python train.py --d_model=96 --head_dim=32 --norm_place="pre" --rope_base=10000.0 --qk_norm=false --attn_scale=0.177 --tie_embeddings=false --init_std_qkv=0.0677 --init_std_down=0.0064 --lr_head=0.00748 --seq_len=1024 --dataset="wikipedia_en"
Each number is 128 + 24 x the weight over the matrix's rms, rounded and kept within 0 to 255. Layers, rows and columns count from 0. Numbers have three digits each.

# layer 4 MLP gate, 256x96, rms 0.211, rows 154-255, columns 64-95
134129103123185102117120092135124132172140112132149146119093123118114147119108133138143163154135
160140141130108125140115111139103149163137123130138131147135088111109104119115114142129135164125
131121133131120143122137104171142134137117119076097168158119113138107157120168119153125144098112
160127118124131149150122098115097141139162130126127122166125163179118170064109149097165118113093
131128123098164129135159165142113138115115158128132121079130121146089102154143148156131122122115
134118149118135109146152124119133108102164113140100132126113114117068172153141157149165093151121
120103062135149125130123104105128101207111149139124157128122184175134109097184124134133093127105
133121148103147154105121153132116216101139123143138165111153080159120114115111094115108103141153
169122110139188095126130117085137152118119138173116121142161081116142169110115153132107125082146
155125129111163119155112157130115120109096170176118173119134151141167150096171110131109107121084
091146135122118093103144147113099131154103109123160117143098128125089139133124145125120131134144
152136112122125126122160121112110128116108112109102134121126139145101160181128124086116112185149
103074124136162107136113113119128106149163122166127119096114132158127113157105147111149150104125
163117128170164111149117133128106165101150140123128107137094123117089077103124143121129116106104
110109127141125131119101098123157119075151140127132123146166130091162156107138133163115106120154
139197142133051160114101126157127102164156170148133111187115142126128127118138165150134150155161
138122161149095138122134120145165112128133144137151134142143122111107169133091140171129188129078
120124149108131125139095064130171123134158129115092147120147097101108141145153138156143117149128
124118125143161104148140137120130126142118117167109109120127111118094146134113122109086154153168
188123097123149083118137129084117115131121116128086126198127115179078135085157138130152132104125
145126105120122117146130133132130090121116111092104112154122151146128131075148165116118153140150
168135096104131127133195134121123138139117129151122095134160123107109121078129096156112131081165
118113142118110171120097080155112136077107143096136094089126121147124164134163115105140137100143
127138126149141171097160114133118170145089129146134121135080107126113145117156125099153159141134
112130137143207092100165113126087134135078155157149126142131159138123178104109175124144137081109
114122131175113101128155182124125106160118144124151118090168123118093124121133132118136144089097
080083156101133100146103117128083085155130100135123119115162130115142127123139160111171097103121
093120107111128094120180133102059115111116139123146109097131092101100141168128105113107108143098
157136105110119086170160145137105133101117140161125151134114138095112173142101120116123112112077
112110093147158130116094154123132112128107092106135129129124127124148122107127111163104086095175
162104094112172129126118107073091137112118115154127129157098118142136117129141164131134127137089
135125154127100121122101120161124100135138134142112090146144117130065157106156135117101179138177
174145181158107099082077120115131136119093130128116123124119147088145136122118109084170150141174
080196111138103160151090140141126079122058127112133139147090166124078150119142113162065093108148
140151127091107108104140121109133140108136134173137093111128148141126118131132124130130124200160
144115080119150134122130162135118169124127090130164095123092126129118132105137098099155118148152
132170158097138110131172141190107105123109137144087134164137107097101147134143168155149169114116
106137144157135110117141162131129127096070135119117115169113103122118189084141126126166107134135
106128141140138121124099065155136092073146121141127123098110152119153172115110133139125133114100
123169148130147168115161122207147091126139147094107103122106126120158153131115153155136141116133
121115128117100143084157153145145127191106121144132119104136155130122148132086070142133096131150
145115106149132172139157100106149119116132105095139132127117154145170132141112103162126091146097
162164134081152130144107073121133130072158136143132159122149110126117136143180166152168112146111
161147148120152108127128128140133123114073160113103094118125107130113138089106106140149112156132
103141118131106119117150139123180118133127169146124098131134126090122155138121148152121138131105
102142123078112142146153123130130123176179124156125134126121116096113133133134128137124195115116
153121160107155101099151119166120095135168151129132159108088133131090104120109129121186122077175
128137121083089093116106105138102122116135163098088126120152191131091139133122140147126150125117
119140152124122117155074165122036155142108131108100079124108139097145128120117129121146129120156
134109097148098116111170122120070104122117148140113116146140132134129127156124126167146146065143
122111141111097150139112134102141123138129125170148110121131131144148112166153163071143146154148
110150144123079127150098150151138140142109135132140121123141106127110151102164148115111107127167
098104136105114125102156098083155163157128163119120120088126149132114137133131060135133127162112
146129117102153052176110122133169109123152112121113124100134153148133109117121138161131124106128
125070126134163131109144162162118186111139086121144118105143141186120154119113134154153150113126
127128121139123083142130130123119074133135098130103111154131114090140119161128141119111134132142
129172126132101150156121139144132117120086139093117142150124116089173153107127114184163178132140
134131115138126134106125091162152138118167115155118128136114098151136129119154091107140077129118
083126112158102171089138158131118152147126123136141157136132126156122137135128152140107132132139
170114168135110145132122137131138126180135131125116128131141134080157160164083130188123157157147
131113117128093150191121081096141126071130133103121122111091142117127107184158113118130145143125
158069145135141097125116138118149115175110116123138111084108117101124123106175131122112107136151
125104114137129110103113080140107126128134113091127146099083093090098147129119104166140150113106
132130068117130110100131145098134145149151162116141163149131147143125139106117112170118124166122
110107139136122108099105138111138135121129151065113113111118144062155169148114147156097109153160
159071120110154106101124146103096136132149122134132152137132116122146148087116124117130130146091
128110148109139122103158131128139133121172123132120135114147112081100106104133101125132121109147
149101112111069120166105111117093123151164152110100116123103113123134114114147130134156148129161
131096119130117153149117125134114124139111136130118199132133126132120152108146076165125140132135
203129138129120139123110128115137158154102086137128110114127098154152146077111085147162133134174
137093143125160129121117094196154166132110158143117151120156118150139143099116173150177148153102
153123090132167115142113138136121153134121144097083115125145129162115105140111104120113091136125
128125080124106118113145110146129128136147135138102132118118099105140119128113156145140141114132
142113148099130099091139167089117078154119096117172115190105114147138158149158149119094138120155
128158143108138141118169094125115078184133119120147172138113118145124101115133180099123133161123
164075103124107118143135105117105142181109131112115149135088134136110137097122119137157107074091
135121130141143146142161108149155112099139109170142129127141114151109108156112144141109129155135
109129058138129129136074116119095153145145105110137145147109151136151123127151137143138113131152
082178120106160103138092160110130087123118116137169106089073154120127152159135181091169137193171
067090098121144097103120171125143142115133135165128099152182094134080129101133149094103142152109
115134126119130119120115107155129141133136101151112132116156118092128119098152133116127091128134
128133125080147116149140137116113106122078111104161111132171155129104144113121122171130124116132
169122137174135106135103114118128083101132115119126125123133103132124124107164142142097133092142
156096117156118139134126125132136166151168113139131085094107129106147157111144139137178123130074
143146139125126145113134123078125097136148110129146132164118133161142116114161156094118138126129
115128121117127136130119136096122108115110141129138101129123149134137117133154119151113163111151
119140146140111140131080153121111130145140107152089131140121117102110118121117167133158148112125
135185140119114159106121109123134145133143142104117106116122129119151141152113144118136129148153
138129146114121114147144144140135122109085180113157136110164123121170112139159143103123100131116
145141146141147121093180145166123102110107174127172161126124123105134129124146138135138120075110
117137084095132113113100174112134101162102121158124101114102089167171131098173125093141143139135
199163127138135098131102137117063103109154139084137122154099149138139130114097169113175131106116
121154155111130128117077156131136173116120128119135115178119097129151149103125129129127163153120
114165105120171108130121106109136143101132111096137115099105126097151124109096131120144115110119
123127099095073080123131152114174125121156125080140140130088116108122132134120121112125128090150
121120154115088119100118106181131053157144142129106127118194163092129195160098140158149145107103
149155107107146146135122132128124112141131169094113156126168132114103134148138102094101166108151
163111111169085118127158092131107098108149144110152123132107138134153115145125083117112119122139
120141127123114106102147122106156137139137143136126129119118116125113134113184135145119089134118
173126089138099151159119092131107090123078146131114172128078107129138132117132123118142108125112
122108137117148123140136139143129102108117115129162099064089078118115148131118132151115135117108
129143120120112146104106100124105141132137103136118116136129140131155120130107142131114113152134
# layer 4 MLP up, 256x96, rms 0.207, rows 154-255, columns 64-95
084118119122122192140148107126142119117147108134107125123099154079145114147145144089156115099117
118111134106104151132125132126124130103098129153138124126137151092085104151106127138138124095062
123120102116136155121156132153157110135114162127105140160138095149131165117151117123131125125140
093111155083137116114158117129137131118125127149162173117159088139104104155121114147095122113157
147097162108135132125116152149130141145092161115118114099117134115125102152113097135157137134123
141123141122170120122122097134143126136119124138152154138118146121151102157114107098090114129092
137100147138135138109128110128086113122146124136135156173115133172110101121101111116110166202137
156120061138105137101094134154162107135150154142082134141114137140151134107139133129192140119138
103111143127097067133104135143123131135152158101118108161131125129116135123145139117123135111135
162095120162125093124134159146132121119091132142119130135133129168161165089147087114124128118093
085116132149160118113113098137118109155138173116131152099137128080126081091125140118152176154104
132166149110129156119123114172129135146143145146116098140143127107143144074104122141148140090116
100157172158139106144124128123159105149104138104166130141122087098112187148092173109097143117140
135113155107119119111100136130135109152067115141084149116149116145145162114176153156141122166176
161154099122132127108144136164111135148123152140068093106110191130111149112134133078129078143159
125100107169124143120107110108120114123148155120154193127117139107100106129132152130164156107159
151155149095146137103118090147106132145136125114101107126131126116142084132140146164110124117147
196124133106151145147117098113137149147148135120107140161077106129138119130091148138133105107098
117118123115108141092115142153117146094123128120128123129141124148149107129111164147147115125117
175119129130141195167120089094140143115116128085145085147123134171142169136178130095128133098120
135126118124129100126142123110113124158138184114146111177128138128161111170117145126113163117163
102143190140106116087089140123152106153118156119165162098133141124161103156102138108128159146107
114098153163111147124156123152102123090153136158116119102094151126153144204141138120114155082125
102109114127132117132100102148125104176121131179118111114118167152131112084157094138146150152115
104142147155149175115139140144151164089106113123122113067133127163122121117163131122110136099136
137141131067185137158122147143165170140105176131080134207120151140128164162105105155125111188170
141133145149134115177126136168163181159128136146077121122126184097114131108080103103156164121141
135133108145102122108111125150124168096103165115111115162151159147135159105128160079126139131156
181115162120121104146145136116148102123124130108151115114130089130151138126077099135142107094083
098113145084120120123109108145090126127158142135164138143099123156158125101116151141142125112130
121171157135098126114145081151150104067179122137135119126116161134109150106129080124102123151146
129130138113133109125182163147165087140156139147116104141138113157087151107133152085149128122185
144069073133145144146151141106149137156142092086091152091099173125138138134112129145167110132117
104104099093128136131080138135135119176075155186166114134137123135139110113150117151087103105107
163147128137107166129175183121162119136125180143166109156141086137146120113117142111151139159109
087151146135117143101142109131103130085147140170144113147111136166114090125134133159144156133141
135081127147108140153101094095125153117194149107162149144134168148149165120108108123154122179099
118093116114149118151100076117070149113193145172112106113168170122125103134134115151099137138133
150161107136132102111153128122116084156099130122173169110081144122114106144080140159124168107173
095125162119140155106128153159143085121102100112101144183107078163130150117125111113160126124109
120125134108146135085134145169111117166119173147155124087117133130108088130128098128127149113167
160111112122122145162157120125139091116134147131105071112156131142134130129138148104123185143087
167149097116158108107129143105098149118136139121114055094086122143111130101128130179122137152148
136150113129110156125124104178131116117143106133118119120161141074115154147176115118105129138147
116144136123152104149102150161162087113166123122130105165135127114156138121093124155149115175139
138139103186136112070107122122136133090114135105143115148154145146141103104110129138137118116119
114107087083154119171154164124164113117081149129131114113139085103079132146147056122146070148122
126143124113172136147124148130113131125120128129096128116143081128086140155128085139149133123077
096134111118177143089125126131095160119168142141109135117137103076160136127102137113117132157125
183087165084134112123138067117119115120155130119178108142150099110096122150135138117116153129139
120109155172134118173100145117096115114097085186128105136099120143118130116112146109151138126105
120123147105119113088118108095124090137181163131152120151131131096162165160087142114139157123136
171151120132129149120142111149149085140132188088167104106121135145144147140132082155121120094074
142150082136128101076155141117167089111125152112133093099088137147118106117108163117142132135126
084155133137134133109148107169166101167083174131138160187122145138163155121134112118093136116148
136107137117142120124136134148118096101129076116127118129116108146111118176130111130147143126117
142114127124123158112115136095102101135153127147158120121132154155110139174156103120141123125114
150131114122121114146137125090149087119168123149136117157126164119136134124139132106150136198150
145162148109150112164108117111128115118116114099147090091128118102103104110125084125122172128117
160164091147126118123090115116127147093127152102099095159123073137137112134096143113134168154101
088142119127116120112116106112113147131097135168133155105130092150141150129141094142108155117137
142143131146116086089111112112127121123108146091116113162128117122165126091119118129135146121109
165153140183112124111119098144150141099129118140120106131144174114134117108123129106100144152081
175138100129144148130084166093165131148180130105053127119122115122136124155132102142137096120139
144135088148115147118122167130199144112121107132141117147143120114104156134155086135082101109141
156116158140116109078114161102146150110150122155141139099113143118160122121083128117160138150094
150152115115144102125162134138116126164125150095133145115173118104119108097089090137106186117165
119180144103167121100131173148171146151127134120088163106120115115166149146134121137134110158127
137138121116152123099145088132088136152128170107130143132138167123155120117137125122152131108127
119131129135125046161120160109096086125139125152118111123104146087116142142070168101124136107082
174129091132134161113123147094150137148056119120139131097148087161156102138148097125146133155139
142118100155150108124172127122100145131159139166121095133108093133147131153106096123141099118130
137140101118103136147143105143120128111163137140120122087103131135147106137130164147128149130140
117111134136147187116107128172177173155132159066144102095157154080114104123150082159066157147124
090119121142093136129101140163150156131140125121128118104124125096127146118145142168151120089127
138179108113109171145133114136136125168138080144101143125120143093150095159112124104149168127116
119112138129127136156133154130120119108124104120132158112150152112104122095122126124109124124094
118079149149161170126124117152115134148138127109124163188117120121126119081088124103140155123121
142165137113127152161067145091137183146111133132148137100108138187093202090077115158086176118135
106131129115103090084142128145131135122125155173112129093144146157120089103150118124101096123133
143125132133127123136126109148120148109100109135103114130169106118119126098155145119116160109140
154133130110140154135132142131122142163116101099133165147155142130098144141092110192132113093148
183113098080115088149133160158141100104120117118095149120139146101096139130099125102151086082131
105146118136161105115132105130126146132092113153094126129122118130117107105089111122139120069129
093135140082136158116127149083117126096135090151143174121112126131146119125149132116151104128164
123134083118131106131138139146104120179077102167119135103139084125111160147103103155112166128130
113136143109105095099136148134098186113126142105170120113078088119156113153121095122118139143154
100106135149137132115104114136143076094142110124144154140149145087119105152100160175111145103107
119141144141112125114112135148149117082109151106139134159173137119173122144110123094134093146157
109100091096137074148154134154114167138123133095138137099155123144119154126138104120130137154125
147117124163170136106152140161098149098180098133172152142122133125133156124162178175127116138121
122131121144121139152121107119137091126176149122164142147129081105123156130085121127118117127094
150126132124130162112131145119136154136149139088137131134098108122112137129156132105179115077144
105105151129106180120122138098120138131143112144146140140175129180117112145127123132143158113133
119122145129192134148161128124118133157109122166123111110157109151136093106138114148101115112128
097156117173129140143129127109106162120081132121125126181103110127114098135126150088103119134171
101139124140105141107102133125107157126078134118155151114110135118105126089160152124114146135136
124115154135160152152130136165174174131122069130125142126108128131119126147128138155159136133157
088124128142092128156161136138151151160140109179125097127135160107109108156142075138141114123110
131117093151141133134146101107134110083117155100097092149121110131134144101140142107153106112108
124061127136133139150125118132141090140140108123127140130106122087124082120110150158149121165131
109099122135114138133110140114133152113152099091147137135160155135162121122127105137121126108158
# layer 4 MLP down (transposed), 256x96, rms 0.228, rows 154-255, columns 64-95
117123087133088078159111143085113145116132127126146205107132104179156112164172117120130141166161
116086148163155152164145126115078148160149104109152140114172168113118123116173157103129105173158
110128140176142110149148127105125128125127088109087109147107089179103116141167138120104132102135
153108115159130160160171176190087124166130133176115139125180106102174135101130115130116154139132
133127179118121117108114123083119090114136134112123115118125161121149115139126129140130127134106
106159138136126145153143139118134074142117096135168115161146096099119145159143066131151130145124
113155114077151115140151145139146126153097166125140127089154118116138143141139155132152109084141
135162190140124134123137134093151156144135152118114181132122075115137104133073119141171085120147
106133144109117139155122142132137127100127158105113113185165093173142137121129066087148123148115
129104139090122123134087131112159133109121173158097157119094141097140106131138123110114142093099
177117148092088101133100113183138155125144136136134105099130117112133109130103139133134117126094
081144128137145134138130133154147109119124119162172105136135119108143134094126128142155121144093
126062111133124117100125163169125134101162108150098083124096123171135119125132154116120128163079
130134164093135116123137156139110096142104123116119138099120109171202149173112078131123126167152
119184119095097134116105130140169147158102137139101124142135153137158096105107098149121122147081
125122155171175144106091112122136106080180097152135098097157114117145142092117101103144101128123
130133130109137147147164160103165137137185173127089127136128138133153133133120095128165130136120
119162138107121132138125095122149102105108129128124116163124151092152139107093096130139100111092
132146125116109119112124141142113133092140101122140143124115120126126104145145119130120129103136
098151136146122140104080089139130141133161152174101166141155140096134134156093063180071111167133
150134103132097071142131139112126154130130151133133100147117101115115099106172149104114134110136
136130147091165121104139130139120160124097146085143133148117105169142125128089141121080075143118
113098053081076119146135115132099145113115162066157118123152078113088131131145109113096186130158
060129141107117101134137123124106130089134120104098132119122124137137122127134179107156130091090
112120150089124129136113123070138155144144108126105108111083158135147143118113134114105118106128
145152133135086112090110089133149084127115092115155112096144133144106150123092138093165125102136
143170131101143137093105142155137151105093089076147123127164107135140178131153122136116131138148
105147081109153147105133136117158108133095151148107166157159124142155152112130124156144145178149
126111131124183099149166119141130131163110094108115105124154064141120148179141129187111154158114
124106115084130082138146129130113129119151130115117159109091145134138144140121134099129102099140
114146132133094073160098134100145121119130109166137113111131168118169152135078118122105147125150
132121135108192125127178158152121067126136132124119141140139149152093136117140110111125114090154
154152121108124119114131142168107128112108121120134117148140113127124152112073125140138142156184
151182121165114102088100130103165085068096143120137123129116121122100141143117122115148120123135
140146113091110117127116156085123156139085101119179139096124095136106072130169120126110139124140
099169151133124142134151114134132150106091110118127090131118101126137125159132102148116115106142
168136124120141094115123142136134136148100110137147114148126109142120103109128180098103152154154
085170134118139116140127134166139133137129109111140160161120117154136150125133146124156146109121
134175208088177086098145124121179146159113111087168113097146074087152154110080121143163152160137
086138097108155158151130173092130123144105092150126172141143149158122149102121105121137143122118
127179182138103148150104147118121136111134109116096083168139107130155179147120118153101139111131
161130165154142129110159110100116153180123159122103115171153138169108093139145131092125170128144
118120159149153123136113134193135115101157140145152138136091110111117171159121104088111129145087
165146122112157143122052147130138156125162140146143128161107133114160143142118108124117117166115
095103104165134122155112149109115118134138115165143094146095129130109126094116143149121134110086
122113118120121122137114098144113130097140139140101106148104147138120115109097139109116088129145
124089171158135128103147149065130131143122066142099098086078086119130133133111122122145113080124
128106121095158143079090133117133136143165149119106127120140156135155116123142175140129076125110
144157126188150102157170079147173121129091159169118162140079164164164104127112136147103120154107
100152085200132111110159135128111121090159144098119156091172134131164097158101183149166146124136
136074131115103144096129140126119084121103117127113098123111130107128129124098157104104097136117
139139125117132150076085152130081133103164170107106141130113126155103092136141174093129106150138
114137181117099141119111127116162173163098137141082152104133113144095114127134180092137131112114
143104127140121124096138108129121130117104132112093162135142150130153155132134144123147141150149
120159177088100144142127150095111110133156130123103105132125123080145094150146124082149101108106
112140092147143140103165123143124140133154094128117130157170113113137119141115128114135131145152
114173131171143136110147105137142105167127138116119100130124116175112123109116154092131066145109
156123139086103165135123115076074151143127135125132117126091097117127100147118109126126169097101
172133105100115118098093123141172129133141151138135099105134133098126113087108066133169110129124
110149147091150139137139170134118133135155175097122158138118122057117153100166140159110156143123
131142144147176114083107166120089133164148128119137147116147114107116140103129143129128130112123
145147099128146138105141161153133133120121111148164129122178157105118157107136091158131147166162
155147117120136126098131099147134107111099123068100165122135134136103133132122131150188173110132
153128113121140109156188089104086118105145103110150098154123152130108188120167121150109153124121
123113156101124141120080134134094119100105176125069156137135137140178139174156167139150157137166
113122132128150173135147107113113142138160135089122152132148147123124160110134115135111161087089
139125144194111121108119117105153131086150127106119116131132121122123124123131135091133122109116
143146150130104140146182128115159169109117110145111142124135136111164114100109120106153098161125
107143109132136149102080142185149164176124085118136109158128136127127155125113148142115184104145
108101148093177109106117118135095139153130162159131107145131117105102127152137115098123088119108
115114128109111138124114126080179100110113103142094118108099140147177117152080138104170112148136
115163112143150116115130138166130132130111103164133155111135101139128053126156160122150152130139
136131101167130115146144143107132120124132114118098116134099115110126108140122154138119136085111
161146115114131120114113138098107178127135077162169189116121123136141128173172144121139136140179
138151106141110170107188124131145129141178100141177128140154135154121155126105100133149138126127
122104164151110117103178174104109112118112187117166155132118129143132148101120160169114123114145
110139137127082136142119173132108097142103117086106126100118161095125160086120114117113114095120
167142075115125096127123111111090147133124124118154093140116171127169128131132127126146127116159
135090124120169108109161134166177121106145156111105152116138175133139108129138136137153162160109
122124125103132140117133134130134131146138176116136151104129140153142148118117094135132160132110
129097128150130133149134106145107106118131139121125143076134143100109134127127147139092137108118
109148095151113119145181112113124109104159147170139084148101122112149111097158118095158144104134
127136184180133144097085128092186111129114144139175116168104082166173118128156139123063136122092
134091096158140138115102164140135135109116134135110141155169134142141139167113138116121128140121
115116151136133179098117156116154116088118060153134112112172138136121102158115122141096143112166
138123123131123164122144101119137169078153191134149089169112137114130105085179093112110092111109
148152106080116107167126076186129129142136132153141136143105141176112183137149100114120115132183
105090101126138107152196136079136124139121129088134149136117161097144102136078204101106128136127
145121123127114147142141129097159102125108143128125124132160087104133108125161116078161114105141
128134128147118134103134115125095171169146126104097103117126142133116093149143122159113135121150
120097116152079117118147142076163135144087157140176151133137146116124128109088109127139132118140
153131149165120125126118128157119120087082146114084112188142175141111109099165116143162130125160
133132182150147116132112133156118087140121128157111087114156173173094118128083148131091132164097
135085117109116128115137117097147140143105099136093148148155152137146121151167100124135121130117
156142083108110111111170150085170144111134086087138123118133102137152107171120161116112163127132
117123130149161153131129134143142126131091148089094165148128141089147134144114164142151113166121
150082149159128093144129149118157158117088115127104101131096126148146144105133157125145128135155
132171078193119145133144133080109111157125189130140179100121128126138095133111126100105141116148
165126107087133165120148186125114144079128141132130183129121100174114148114069153126117119137174
146120114151124126164143129108118168117114121157143156139124126117154128127150141138143110126083
122139167129155131115127111143133124119124105109162111096133125118139099162090153146138119038110
141124144113117142138122160093121154125113136141145129098136112132186126129127142117144117124121